From a checkpoint of a small transformer trained on Wikipedia: tied embeddings.
Each number is 128 + 32 x the weight over its row's rms, rounded and kept within 0 to 255. Layers, rows and columns count from 0. Numbers have three digits each. The size before them is the row's rms in percent of the matrix's.

# v: layer 4 attention value, 64x96, rms 0.177, rows 59-63, columns 0-95
# o: layer 4 attention output (transposed), 192x96, rms 0.152, rows 123-127,155-159,187-191, columns 0-95
# up: layer 4 MLP up, 256x96, rms 0.113, rows 0-58, columns 0-95
# down: layer 4 MLP down (transposed), 256x96, rms 0.116, rows 0-58, columns 0-95
v59 123:139208175155105121139083094112130163099086128149195128127100140129158155162112172129114079111048129150081153114086168120220100137129124167159051095148110123102160145093101142081153152158110101133100098160169124095160108184173109140115093138141112101164101140141141143110135096132104159069
o123 110:091069115127163165128160196115099121099094096103119165114088131132106140101164132108152084158110136143122150190139120182105156107200064109158100109123181091145117090152182135226169130086179167080141137127130107141125115160099091073128088075119143135123124182150142124087161104113119153143
o155 047:146151143100109162117133164096111163149140135127130129154103148135098102103133175190120088136153146064103089137136167135082151066187144139112069187088087131230139141077134119065137161125083171104126159153158159135146119133146071103119135087125138129140128086196079159138151128138139066160
o187 171:146171133127126106128119047144158124145136163153134104143199139104151127171088120145116177104140136093131097071118128089144080166067182171137143136154076161110143183106087127054111139161093095177129124158102155102103139112142230154120177200159108121134145085111110121164112137138132123107
v60 132:136068141131091127130113076153170115103101149046179133077154100155093108133126211105150109141117110162220095115157117095127105139092144112124105128137133136144153141121187155129089165142142157103154132145189072110181101131102155110160166076069148195162084111153151115134132132165110096150
o124 108:163139163141102140109116107092122160207104089169128165151143105111113176153098095178145161137182146170080131117161133090181126159208109131145162082126095160113183100107121136114155118108145113160082084133157189107101129166128085103095125097179134108091071154170077130166109111084093093146
o156 057:142137163089139143106084105091214142159114103181153144109069140068169091134124098107113135090101138148106072074081081087157132111115076117138115115128109054117129094119120115152110124127178108075149152102149122136178099107117122120138082104111081105065159150113109080170139162130080101197
o188 171:123100091075140133152137146144119084050160202083113097120140152154144089117156160061125120135089100098173133132090121142075139131069128108101134170127149108128074164150131137120160136166096110097161163117082092119149154080153153155132155161074122159176190091100172134082174152172150170106
v61 121:127138182096090116197151106097102097135127154208107158135127127141166078185151111131162116118175092162120117196183090109156130134151109170174117091057097153150162155082140101150071084150137134154097133092095124179132105144133161102069181154136159178107080111162134141100104152138110124134
o125 104:136132073122134141113131154117108148155135128122127120151112098175119079143068071099105113159075107153068091099176207157070119143122160106125092103169135158137119138148102100142177180094187066118116122129118148110161213092167169095144077105186118135099121146119116109115126146073153098181
o157 052:137048100152102105085178141103064196134101122134134114147154149189155187064118111097147118130122161131097100129127189145092177144117113186134101142074112155151136102145071153143110109163134167176164136158167147150136119144147087100109160092081126157130158128128084106089105068163180170132
o189 162:119131194123100140138127112142128092104135095123139144089123151081119160126199191159156151123198120140140184156076037086173154126103093153118176154091148094128147101106139154103084093139074151146159112126146097157114056155100072155124176151086144135150135102125126146155127103161089125061
v62 123:166132144074155153129125115130146143155139112135137131113174139113145107105096099149108100124155070128112158127118117176109094212094108078181168161195052094109095140147064026168120151186090067132179151129113093119131154143150123152139132160097075151158129146095147084114106117112125133113
o126 102:109204178142116171098106107052100118153125135095134092136140133068112103139129146113098120124107123159180058084096105168129132127178190182080044133150145142129160142137136163141123144090103132109124115170179150136174137168133078130106127051109081122161147091140119155125135165098119086088
o158 049:120143143108107095111130140126143132108099125114187188152140083149131132161088106087160100106133091057183152114172112086118109179182109120139204101081102151132163159158151101178159177119173088108086113108119073119150134076153171131092053092136165082121106127114180135131182110102131155136
o190 171:118054079096154097143180134190149151130116105148109133107150127166129148104130073161150123112140177104044161200148124134128143102073077115161182135106129117110103130111135138109149124186125160128157155120079132096055119108103159107140177207146142122110114178159116111136124091180143179170
v63 133:119134111199124076127147111130135094150161162127138120104055120144114125132080124149134122164121157115166098162127107129188157129139173143102202165113094145063167094151137164126139151219076084154129120070126117112123099152079095133124101140151141165077183156122161135140054138107131096194
o127 099:148142168120183124169076100158152116105121154102106140131127138081074134097136160100133119148195154095104191140187180181098143101119062152146119076088127097103182158072130133170091116112201179116108154140104091108127110133154174169108077163131105122154165085165159095116127112114101092117
o159 052:159099163149110144096151117145115106118168121095090065148142103146064189105131151118138039205130113149131126139132182147116143149136198152084135139094196120098110130129112124145197106092116150159148130075104103136092154194155104087179139119159097107104151135171131124164095132105159139061
o191 170:111120094115111132079146152099121131125101096136169135125136137154184098152146100153111152081077087141125079108060069077155111179135154112118110156157094157178080102204137108082145159132072087124150108121167170142149155118090086116125180093128169146111053154068108172135129142157139154175
up0 093:126157086121112145177117124137103132132164142106151084154197117109118138128129075075169167152136100127116172121194144135139148135117112113141150120151115162180154208155153095080132034128144135098078089089144100148153117091072094163169085144048140130109146088101150111157108121189092142143
down0 099:105118162178070144141133092126131164108120139057117133138168068132119128093173149206113112146166185133078111081094093149083078137061109169146165178104166132095128115111101123180060157163180189118145127149097131141108108143120159123069154121153124145180139120115103125109127129085113177111
up1 096:145098116159112089148151094105152146079174130111097107119114101191157130124123156148090116147176072163107152171144089119129101131120129206058133185174085142097157104196160116110086122164089136115137104089146125102134118118092094157149128081094072178077079164148142125057166129107128095111
down1 094:068030175187132121118112077117172086135154170173078163102085118105158130086161175122068126091193096133099132097124123132138161136140133146118116118134187097157110155157156114117143113122096114062156107109171176123145149136134115116076166161087113113089143105096120177121113105181100082149
up2 104:072119136094105114096077134160126068060103151097135179138165149155112137115090078152062151138115135162111164153168107149127144157177161186115176113089098156053143155081107119154111121126078118105068140095139177169060141127133138134113149115104163116169066112132148174098109149174144135107
down2 102:153152174121111128126108126099141138170106107116202136142064127155146105151197114114157090144106095066170131146139126123150108163069117145126131101116089133183133140116194139067105120127098125138231100154099129113187144135166126122136094124121096129128127148080214128179072079163131149152
up3 098:133137088072075149155140126175145120184134158119048140178130142143110101118105094060110142118160152174152166151107090115122156191111117132170141115167104110114141122152178145096124151102073099160107136121078068132115178140131161188140055133148112114096072114190070145134141149084096132148
down3 096:129130072114119183155111132169088080135156142113145184154180172109087104098144104151138125145181100113086149099157109208143150095146109071153151116135139131126112032080091169118141120114114114171090113121155081200126139131162089141097132162159138158162108160099103176175152111140080120173
up4 101:138137177070120141073092150155105172143152117125116102126168086121085072120162132121142169162125122121105102181049164159178125072156149108117082145078148159053101139138091074099117112143095151112094054157125142150146130125108138123170106133187160125147169137131135175124161079065123161111
down4 098:184098110083123076163168064084085128164114151188165126144103197126151123142148115091138125078090175148122163112139154113147178184152112156121133103183127123168112081138119121125138138080104096081095133106148111114121079133108083095172134119059093129154095101090171044120103160107140129140
up5 109:093142094131142164151181089106105156135174098154075105099153119097142078182098120181159067110070165110118110148159113134104182153102142086209130186107105086097159109120141109080148099116065146134141134160149141194123122137106141119140134116073086147113128097198153164130115182148160118158
down5 088:101128147167079146135103081140085187089045080149068112138130148201180180143148188109153175190082098084174177070109178160103084160169135094129106101145128125122140148151102148124107155110161138132111148115140129125164104102127106107136158143119109118136095113142145183146078107123092159096
up6 091:158150092109114126073120131078099143108155130129176022180167121113149107155200115131143116124146068128194154178149214161095090196113120138154131116097147135140124105132162083143131083077134132121101103129166075136110123179119181151113146117110094135175126131122096132181114080140124131131
down6 096:093112139121157045180167118091128109066138092102119153133098101124137092125144097129160099065109111078134127146113141039118205132200095122075076145099139100073137152150136149164117195141130121065149109149108084124148147163109117121132074085122113100138157121110166153128111099138172095137
up7 102:136106107112110183128152133138060113117132178163170034122059097112143137128145109088139143131111084086141139146174107121116114097129135074086102133165104134112168143116158133103217091135137151138101138101176185173132123154115150094115138163136094147137109142184150062153108204074148089131
down7 093:116126147134101152104105160112142097144100124133076097067172113154099099105119114205108123077143140085135173103131139096069144110163131071151160126131130046161166119156132092163136116099110147129089118156110117191144163104118132181038041081092134143119124153133144150089084088100112156133
up8 100:041128188157133137159095186117167091183078137135129137162126159160109159164106134139129154112102052174138145103134106056117132135127109130142114158124090173138156104146119143152110118114080125180141121061139166131161101194187110115141168169144158064089138132114166089124187109102116163134
down8 100:074146129081091136103165133145109116137204182134162096164114089038160149125121116148126167149127126133058107150109152192221128149120154159136072110145143160134101150143146163073150075155140104122128080159097106066180121163118101119147106150114110147150161092129144123104078165151139157129
up9 090:132131118120183120190076145124175096187123177134116170103126197096099174144178139131082127101133070120093101092149129098105146089109129150180134168166140147153140188063129120058188091100120110199110135093129127101132103145127117157123113176118160127153137095148076094162111127084090122099
down9 094:153157125174144099095169070167069220117123138149153170150117101100106113113154110135090111134194139130069126162137099148111174082174116152138171095071087140156067192117113153182139148128154158136126128131100126126158061133155091162127108187113113121133071105083131167107091116129091122122
up10 101:119151093148143133167177124132127137120152148179100090150095111110107188190068089081105093144110218095078100157083136084127134075078107141119154171147153091160106112123166110143057118178143126147163114108172150106123063127164175137173102104122135124138118108113140124118141079110138134203
down10 108:154081156135120140086096132167176117124158142137151140066120129084126113069163187144103103186141131209118126097148140155157152154154139198123132105133190146148170137103157089121226128096135115153112176140163110143129186157058096068112114166122155140118113134131121087125104175106141110165
up11 099:116143152153135064141061134176172130180174144149122111179132145070122064080159105109106170137108135108142125105083130160101100103160180103123125137122142104128141183137072105140102159055116156182132130151179143143084128129132125106161092073122166135098144135142095123168160054167057136146
down11 088:128102105133168119142109085147060111143073145103135106156117171111121161133121180050173145143115161153124135188100176095115189127123189138098100146198131120130109138141198126160182099108081100113126157103133072173133080189123105115126122173122134113154092116118135110114141053157074150147
up12 089:165143097130157154115065140141156164084197147180114115197116180132113104108115119136103134173178141185126061179138144118076126127128134134086091083171133156159107137120109131069095144097083117165122101109106130119097142134168184148143134088080057137113156152142185122185106102123110161172
down12 102:127131148139112080102106111111155130169196128128152089142107133087124152133108202111078163191115089160094123124093087196155033096145165098149096096082130144084086129153120178123124103103146073109124132133172081127116086160149145130069115169121096139100188136177144162161156116130130163123
up13 097:168123147057144075092162096095128168157124111155097105127110121118130148142127156166110063098092096039096143134118148119070144139076179106085119151182146125148111105176124143140123112139130166134077154143178156169158100137144111108102143088100123050166201121151111148147087153123115192098
down13 104:167103181048097191147124116164142124144161124128106126154096154129179107120127134173135140117172128063194152045148096123132091104162130163155143141143100132149085139175139145160070167137109115124133175159151184192163116147128121158181141082129111095190176138123103108144092166083136123145
up14 092:158094119112107126101152055142083141157120043108099152134136127153153118133041094100128143139151169103041112152098164110166168129190158137120119151122088155170140169118174131117104118193100122181140142111146127113106113146160126166178147119130116186090173117177175100158072124135118167130
down14 087:113135152133107108155036187065152094121142203162105161117124125093126084139182174154106195092085115148132107131179104159133140173077147128145172139121160146097107093167085132149156091094131150092086132119148110105140135081134172139078098173170173118168156134138147162130167157139152086155
up15 107:181127152104119122208146129140140110126172148135084166152106125186092144142101112165116155156094067181076144150140123139118146130132080130157105153171102131200150174144170109107118058150147088132167143155107151063138110125129127139146078130146128162158167152112069119110154097129176130026
down15 104:139079110092120105202144139085130097099175139082147147135103099104160092145173160153124066129107085121175142173163162083176178137121142118120105120080100112125084130129110118117133092185176177112116132186138105119141168154098179204138133157097119133082117174065124133164131183076138110111
up16 097:096190112103208096151179101121120175144070111034181189139165129143143119150064104158095167119149163119113131137153157175143113156117110075097148154143117153118162119108119146175177136096128111141147151139145145149102093104131103219143175133110126154183125118169099127157140185115126112141
down16 098:105133215156108171099065092145115181130115127157105114144091107175171177145144125118108159083123120142140137149103104085147102168140199112123120105067220135132125104140157117113089134093101188125115109113065131152158081041154128157142103144174135104112129141117170143146145105155070132128
up17 116:129198141157088093153162202084141070124151104122122109090110164120141123145109137156109125087165157175154182145177127125153125142119146137127147087165116096117131213135050159133088140115180128155143108100111145060126142091118090093079121090095184109092128135142071170151150151119158148072
down17 101:097138167184178152155159169128152142164189149218128174147128122146149177132114136112171132089104206109174155135144153133116124145106142163154146111164122081140150166173083124105099181120162077153179131166087117075110099057119128148104135072131163084149110131159118156124165109162119164118
up18 094:162185092157136097141090113119119127103168142124168110117148156138141131146070140189155126133131035137203101101113119141160161150110105104136116114182103123140155155161117142132064153020091120098091120179146130149071103106161174133099102098094128112215125166116117154088113137140137133136
down18 087:139086164126104168167104112112074147143102126166198110110164139096163129127173098169110139192178179200177126130125094146112126121141137140141111150152140106154167122088118125113150170131138166123126160101132197063160118168175085086174138137121140201145131189147081122097074093108130167155
up19 090:121143118116123132045198124127147096099122121167116171139149135131129119158144143122133090105155138211129077178132175149142163146063221128137128184130115183174132089170109159107179140048093132077133086166117098126114164082109160106096107120115120101133143182141118132133137106090102119151
down19 090:135144113085091054175080152102082189109112127118111119173109131147117160108144082141149145126106135083085189143110073145114103096104103182160121145144121076076135127106137153145053161134142104179111100123168179105132161145152122107138164092131062139086113101135081126113066106170147161067
up20 100:174160166148048075109151137131155063123060132105147109225156119117128151137189116143124073096063137142172102149128101079099150109149129137090165114145101134120132067153176148092127117103108098157102127110151069170147114146117113114122163130119182131124185102111075086156150163147137118100
down20 121:108154136138088112124139134191132159106210174129135079145090094052134144105173160139174142109143150158161135102124128081160127118131160123095143109081072121149041087133148162093107094116150157123152108104121100107159108155158135152169119165145171216135083079097182107116101168150142123158
up21 090:076139134150110149167116138116125143130093197177103124133097132130117192162153148173138180143114138192160154102127156101142145133148166179161118186073114084181104125127140101122182125140104084101100152109172143094110071096160106165145075156093127108133144136125126094095131097213085096201
down21 087:163140074132156092152152125129107070129091115093180103104142147106099126161182085126140115088107109092104147107139081137128125141074051165130124107112189142147172136133118186189057158080136152092112102128081121159156130123113135093075183118186150164083122121122199139150098170112136153098
up22 112:164204148142138158161159169105113183118149101138124129158153177157107161133121109101121118064111125151153078204158101092113156145087127144093138147067108108087130169073111116118108172111161137149115167093092121161123126183080104128184158132102104157115105118109092039135204139094135156111
down22 111:140179103165171177188132186132123106119209132065161136175151071099125093122112194184127136139127142062097113169112095117135052145107108126140113128099144117105098099110064131118134122080157139175129120127179132132118110163133122118140125116203154100153108085103136082132147149078129158083
up23 116:142116157127170113107155187136157138126097100091163085144154167106118118144158113136057090199110116179120157146134149113162131122117159143163106132184036180171106182126088165198107155167108088150081162176104150158131075070142123124136148131125104154130151135113160122114084140089171116089
down23 122:142093159137187178122159120132141102157090079113132090118089214141155121143076149127155137092099156226187127156134163055094121146055143100090120103104084133132117148168124129158143168105135115136149105096085151134152149109192134096117134140133164177155188140118164142094116108096113137087
up24 104:149074050131134080123118132091160124124188144046121118134196153088059141144128133152107155135040118067163174122116111163135100123155132060100124127125140163118144174146116172181143082123081118115155138135141133123138138196165087143160144146090116146157063129112137101116084140120123100142
down24 101:148105177181087107104114125121109113104098104087138143144121092127121165142180122092077152174105165171140142127139082178097120118149144159105118155095142152083208175132084137112124160141125073062063139131121157158112127197106087148068180136130099205092127148172106105094104122127117081121
up25 098:194123134151107162151216112117097118160100142100106139187139102156173101105098162093128119138114133103161153090200154166126116077137118137127185161133103094084129151184107116174143171182129131107120109135159127134101127122103132151186131101149170109119109154164167114159094189044082109071
down25 098:143143115137175121104100142124138177100112193139115120143133067081165118082145149148076161154129124099098108133186126148109072165058206145134102128111134129194105086124163109056111099101166127183157133135153118120139124090143159084098092126200139160154140100139108131090160051130152156106
up26 097:121100134118145077079099144094144147089135061093118130112098149101131185166136180196068134137154161136179125110162102106122126138142165067119174142095144107095133150157101104111147073125115095119095120146125106158167156181176145147131158114061091122036090145114080087173135112177103146120
down26 107:075161146126134128101130108121043089090173114188123134135167151128148076113109096133138080185138128152104144053122069092073143131094101120145142106093165132199090126099179118088118167151112092105171143077118153124119082120063095048150139134154112138116145163154123106147114125139152095167
up27 108:150152099094173082162115123104163148109114136107156129181146155136109104131107117136127124082080146161090089219124108090133151118096159137095130128129154140149128189107037046138095096126189101186156094135121102171164153137100142102141119104156148099150158096104132112206160082107084162126
down27 103:107126135127066110110059141105173129155233134121126126178190113150156121143140153173106127087151138100174160116174195123154177143091109191161076104100103104128096081169141116119173103159120145134148150134126097100148139097112129145124109087103091139121156186119161090165143057132125173113
up28 114:157133124105128120103094169147031162133134116098127132144115087137106137139097115116122088171168045152185100201102084042131115107112122158135158169107124159121081185114079114182126116152118166145098205150167109131096106146111148158119124123163070092174149132115129142126134133078135093136
down28 115:147114158156066174123167124091091091115174138129146161115147154113173175113174113090161156153123138155081091109103133197124166120117120094140130096132136111135109109107131147139164122125186116067186148127029120172133161086096164105092122087103134173082129109102102133099079135054173084129
up29 099:083133140077131113136149141137119076063114169125133183157129151147155104140142120112065100037114194156085145135187145185145115093123185098150093081090120096159171102078110113085197140103086169154133111138133102067089088105088128144154112137106124146094180087135133136110121104114133113125
down29 114:133075178118084105125124114156152130154080091094066116109091043110107181111139146101177153175189113217071114112087144134119131139141100126080126181158141127126102161157126150186123121114174082121172076091121151146127143171114095131116133137171136100161086146145173103103070107118134145118
up30 107:071176106145103098103103143095177121114131127116150154121171133144102149157098123118144104089129158189145155077095082142108125133148134097127107103147090144143129049160144104096040090143126122148093110148147139104157155135203108111146119166144071186133150101147146149191213120063145145176
down30 103:129087148126117129075132099119078094110069115176127114147115099131120088097097085122117130131206100173136161131124094138177112055099153134197155132133130163144127141122118099063103144151152146146108113139107138188153121117187069113139123113148134161119228118160156175156139111090192106071
up31 098:141111147115120157156131089201114103116129136097124146153153138181172148046196135096129095136135122155114130106152106072215116098131149159141131117133113072082160116098068158145113159108093078124138111158159174099103155061114061112156196115086173125109126131154163114137107107158149165154
down31 084:159171065175155135159095103144138146114069089128167137081039084107120149180083150127129150079143097118103129160109149202136118121141140101123141083136133127178079175129144107113107087112046154117114124160096115180106139138208172088137145114142164142103131141078150129119164137149156093108
up32 102:134095127094093140151113119130120089092157188150139118123121153122109168142105095150162191148097134223121121135135101180174124138117175038166163077115104123115112127113159130102140101128107150129135125144098155155184147128129126109183134159154142088124073042153124099100074135162220148125
down32 089:133136150149087097184085128123090210163100137084120154173103144124114162134159185167156150065115136087192117079090139168116104169173120125132169123112189135165106165142148101147160134076107112192148137116122169107144126120182115163161071116118143166118112148136164082175070117103134149163
up33 082:124057060112139093089224129104137101127149131138105102115116162134178142086110145142091083163073143145149123094177115114143115114085141160066129148090123104107103093084141079074144123169107108173152110194171119101168144086150138161125103097092128163158076141089124149128113117089153172173
down33 089:164149130120112082100085137146097105062142138126123151145086171131129154162119138166137106101107145095108113126065121062123118149193068137146177132168190152104121133131127079113103222057085098166113136123119139141082152112099129097166092155168119170130144120197125161143130117178094098081
up34 117:115155115145176128126068101108139139150139156140122093167104111131080116175098091138091127098157127154156044170149129093106146102119107149103171139162100095148132099069129121114128209106147130131152152123180115136198198148150101135075184150096194122078149163071103085189111154130131129130
down34 101:145151090082156083163125095136154158127080112109203114139130088129137090121135140093155139123083112106180091122156169081107106091153120135049093117107124131106136206117123151070152119194080109137083116091111100089108104126126120097106170110099145060131128122160180099185119099139210136125
up35 096:120138085122116104169093130065123116131138177133103159157099150139117136172087120117117080125116088193144057158176101157073124161153126143120179099103113096146192130089097109093103146160136074110102130215117157107106156096172096088157132189131101156154161094135106108142135149050149165106
down35 102:113167119133110054108073127119140122124110152104117160138153142208133168078137139167076126149072126125152092151150091181102074172053130144111094116155099113117124152162132171106112113112135102146180094100126117108214127128178141125098055196137155138168118099076104167143132135144162134158
up36 099:161153118117097149129135117105108143121131097133138074153107115175206154108132132138142160114145121062134144123131140179114084132149126108140087104145101131172162164127128086075140072089135195111129135053196108135069130075120114098110138130080132133146143098217162086145103172111080198097
down36 095:128123106136178144110139098149181109117099096148143138093115154107118084132178133064113151102134105094110068118130113103143176169080069127169129110117090128152149139138126190140121195126122106080119088141144201112152112157130168141107161086118101193175120135101104119118101102203030096159
up37 107:138136134116115162136141147133103110166112125157120075145161121149095073152142131153149131120087130111109065165160147098146124109128188128120135173123074098048061097118124159150104125117131115157080115122167106130183142192203136116113147148114073123121047080071116103154222131112123142090
down37 109:116133127146132063114140155069085185120077165120152128115102154087128091161082109045118134168144104130089125082124175053147203089136148150158163167106151167119140143166131147092080132146119103117111184170127144110155139081105140127178122121150124168148100155170159088097083146106124081172
up38 097:115156098144146182143081108182060120102157117110104100073109113111122189123179133135072102125164111138104132120156121153162063091129175111092123103101121073145138144159160107147148111114086212141155105169127144148150126143139186155190137096157112157161094152112132108080171065092150187146
down38 098:132109201072128086120099153117094122141105074166155150182097129126125143168126096042129090126139132124116111130087168054119189174139164157093138174182135172129154083118117091111103152122158064148136124130136135104118114097125133071160162111164158106078106139166148136156133168203083106120
up39 087:108085099104123134159084100096147098156144134155096168152171150112058161072090177103116143153110113142119112111126115092071178132087145092097077153118111089101126121108088070149183164112135180136099142107141124132161168140130089100123155040128185176160191138169169113140128104089147117175
down39 094:152127091126128083161134148142142147128134154099188097138095099082126121184082093102140182093130149098128141213167088105112079115098121136143173099187096193105149128157173131145111141149100089110148061103134135099160103125113152166187094131119156118080112084102198136104183186126095125149
up40 101:119090114169144135116203156137142094124156124101101064093065095120129183166140108115143094104148169144124078127132070129132109116126088080089199134135181122117174129172115113101102195078118145150168096074139189146111152090125140132105148125119148176161151107177160163088081178114131088114
down40 100:122111124135043082138133074061089100101113148159090088097108186155135099058161132129125112087122117053105076082127208131151081154126108182137119152139099094165163143120132086133158123143129097135131169155108092091126131062092148109151097130133112104105139135076120157140133137139133138206
up41 105:136121066110099126222118136105131154094194198115119073125082112142166168140114123133114159153123107128182091134130050132105180112153168136091190102081139128106159110178154096095153112140146182133112159131176125086166092115119097112123144116091127063145134188155072133110148144142106137145
down41 098:173098140083141127175140153106107163114076141127141102153102094149163125108128057123161137129161110146190108057112100074086140090137167128071207126057144133116160088138132120134147180134151110126086139099105111110091135087201098166171132149098144127073163160128132170124100164183098104125
up42 094:127132129113132120161123141113113184111142157109126141091142143152090125129141140098207123178111050168137122091106131140134159089148126062187173160124101152108149075136072088160179138127072157094081111085095137163167173094118165121088088061104178098128102122118201159116115141126154163158
down42 092:139160107061129143135143167123114133158127169220139125143130073085071128088124110147166155139045097082096153144141072183093101157135167137122110127160106146158100111064183123083111161093101092140147172143105168107119088127178101100165100137119122124077132134142100083102165089112142146083
up43 100:144209166189087111119124164098114107114177115118156092114157065188166136140147131155143086109129133121164092158124050113170122152155132120116101059145124058156093148142088098138097101162153140118172152074165179134097139110130187127155135126162115103092088094096131120105111094127132054120
down43 110:093080119094106119077124117119129124181150095117078114114146143101090128035134157183113135104091084185120136137153203149143095141165169147127204160122089109170157140111170127156147102132163117141075138131104130084130103153153116172164138060116150132105109143097050146094135070149135092105
up44 104:119163134144104147084113088117097160169135112119141169147085129121126157113150166155139096113137214106173177128122151106095149168097126146113127116093137073147210200170160109029089178138106140124133099124101141129135153106120137128174183152106154165113144172106156112103100172049132092129
down44 093:117100112108107109111137058129128082182103146110171119096182110101100152118108099167109155110112086183076056121136131150187104104135079092135087112164158120072090083128129174163166124108178125142125145173149125138079184147131119158082124077182095158178111074165110109117126153154134175141
up45 099:086109090090141129087147190139196163097203117050149131109120085201140118160120140141151132089164138109174086145101138143146106138113124138095118178095070125131151142110096098121129118130145096059128087100056119107117123152139120147144130163132127144141191130131145068159090175084055118124
down45 103:182152170150128124142110140076158122147070100169095107138182107118099119173107120155114160139148134142098038101133098114157122099131128154201142150109091086149103139148152120160109123147106172142155131172114113125222145105102151167114133113099114061112124207110122081170198144129148075098
up46 126:101159181111121161165147122138147157123136195156052144131132091100079131164130060130156153146135178194089085116114181058168141101157166116161121154126093103161091163145103176090146156135097134161182135128110121146118142082146105096113098116126165111116108093132105132046137194164137113092
down46 126:098137109160091104138117100136125155036085133139148153099106133123134121122069080121119128183104104143123104159140108166086107122221145065168124125102132162124172175129127139118123106162113114101141128078118167122087122128120143158136160129096126114100196114133128146094255140185163166126
up47 102:145082158129126066145161120087147171163194128134164147061139143115139098165144137114134150111096098137128134097085115133147151121142113094175119106109113144162099077114163100147115057124180143139142119127134122153090205090250131113099169138115189068125142121134103144112128118095167146186
down47 103:123131178075114144073074116117121103134178132150096080142115124154185111141090110153195126084146070078102151092158082088160178145123126149132101168133166121146111142117151212139081162140119191108111069109127132093138126098109133077126194124154104065158144115171133080131115111132100112089
up48 104:121145150082094083141119161112101152117059106079090174170143112127110123156164128172104092082087143144111090100145146087102190124108102118111115123109134134111124094148166146126151163147122165105145186164244171112115154142142119115111141189086130139113085112087122203138150154175108065103
down48 102:099173122153055135092171119155108109131159099119166063139088154108121129156146071139132110125145160097094075120098065166118089146156149096209186112085163107102128085110154155177171179121105092136176141083096144140130068106122079134182124127159174137125161126134128120066152144151106129148
up49 091:143084069174080137072101143100128123119137154102181134155086152132137168130132162196152122179126165101116123074184156133123111155121132082106130156116112127062117145074120087096076111145157140139106162137182126155124199175093148093147130124155123107087122175119066095180133110082114062105
down49 088:126150090149110116118124180157148143147123098129136154125094125090115129083164129075126077096096145076165222110090142137114132108139079061104071141133130134134164169184150117118120140182118148069127076116089160103116088084123124168149146128096108104127120085106202135184126137139046114173
up50 090:063167122138090099147173171132099117126088111108127105108120135142113137144115151118096118144185159106112159117144174115109176076151143129118162144103091126146101170114145173123098139103139099105129177103145054105169189193058102143118077145125093143063117161109132054175137124129041156106
down50 091:160134203083174148115077143104124061167145116157089148082150164107132130134164097113117184121176173072107104114134105148091072168099130099166211085098186130141136141109077124093163151123120110155167134108080167119133149081146160134098138138122081111148179115104136147121195107138153095135
up51 098:131140091168115105086131090133147103080089100120049125131169157127146096121142106135119108133097126076128189204136170111169140115105151181079110188139127083146127144132157115154076115113155201101096111193159107118076102052127091104129090119138154121171153100113075131124165121114100184134
down51 093:128095160119110103129127127202123169179177116080161108138142184079167114182099078096173139117126148168142122127106053133138107120058126105095156171109097169135125146101111113140165139152159090177124144146092126098062167107134114091191210119136142173089138084143121113120094155163158108130
up52 096:133128135110149117151121079125141172144083133048142181048170101145154145117141153128114107163124093165096081185130217140098182153104165132062165138185168137157155141127074073154128094113115151117108084118117105092203103119125131150077155139134142134144160129076115135105112109087128106137
down52 095:125133135101140137166144137136077142106129163164178150138130108175146135130129094152141116150177156029125145113158060142086069135151093122174118109137148097158088138102095138140040113077151137151108074124135102139122132094068136151129107092171146110104178140150154145152059164113043158157
up53 105:102126102149141137107100120160156135078135143121131115113168102147138148159152093130101082124136071137143152130070126168095166109112131162200140109126165130214193138063083080163110161079115134128123108051134164140139081190136151126097148131090119181175167151155138158108165128115146191182
down53 096:103112136171129120171149101116140117124108137159140093093116156203140127123138163093063121063160113132188129128174161102177131152175111165096133105186158155151161152189109106121119146143146060093112111117084145131155103108140125099160072141126121080141077171135151117115090207130088125215
up54 100:103080125125141130110146109115182087089185060129135121184117128156111153156124117143072141128115144154132126097121117123165090087149132134127123131100175058106200217145092127155103047166083120205101123121149117096148101067112148162156144133168135159146145119094124161114167117113140133059
down54 097:095128121111100109069130113208159156099167179187171078145130121106181106080118152114110176166148136154158177167139090116135122112158122098141160105137123119098123121075162056128193145143099095092074151085169121083093114128146093106166147128118129096157058132102184112100168102107122157118
up55 108:171142071186075090173155163085140097128092149126160204094147104138078154126149136117123119121122141127069124076152123108114134111107146147086133188217115156123159113161134113096161086120119086104140165189176122123142198164157099154107109124085166119103060155119113092135140118165123133085
down55 092:144196071103158136149094142123144092121175125133131174064163160127147156088137142166115095091092151101160132085131107149132107095156156160131087139134115097131145151115092188086135152111165133107172134072073139174165150140183137109093153175071215157100150187121152167182127116124125135083
up56 084:169143101118062117159135138131145170187083160105107144047168167095135158147117111105148118155137126129166139126112099155154151101122138095118107150118068101130148112183152111093147109136132154142179148101114130175182128149102150176088028196091133073130113156100091099121166130099146050133
down56 085:080097149130103162091192135122118108175059153099109175060170142121106141100132182139116106076106140130171177162110108118176177146107110104173102116149104123165098132152161105111094141082158127118149109131116093087120130176156192132098077130058120118097091132157124156161175081112069119084
up57 104:206158149164148105176139112072131122165136120124129125125135107133103181161109058147054124197112128105142116168129077103139100131122142181111158107160144128087148126098209152105082087161143149099122148135158161126141156090080141166127096133132088120042095085153079075125115156127135090105
down57 102:131117182106135089110147101109185104136106110138068129097167099081145147130151095121149079145154137147120147103082167147139123140103124149118160157103183082114086099117101111132193146093122173183079099039139064078058161154151169115179146185117128151147094109150132107106182122116124087141
up58 094:152159123174132127106138116137108176058127194156117165084118096095136159160088155161117172145138070098088163157148121168129167083172129125178129133139114169110143181139175148094149122102064087134071174118165156095119114153160196091125069142100186128128081154140088109081149120144130116149
down58 098:117088146114140147093130147161106104139118044122152158150157127179120122149123190107153097151094109112128136126172147109141144115159088122103083129063163080137139083150096126099143092102204182109094133118100093113118154105091027117161133126175069134123144150171165100178057082109127130138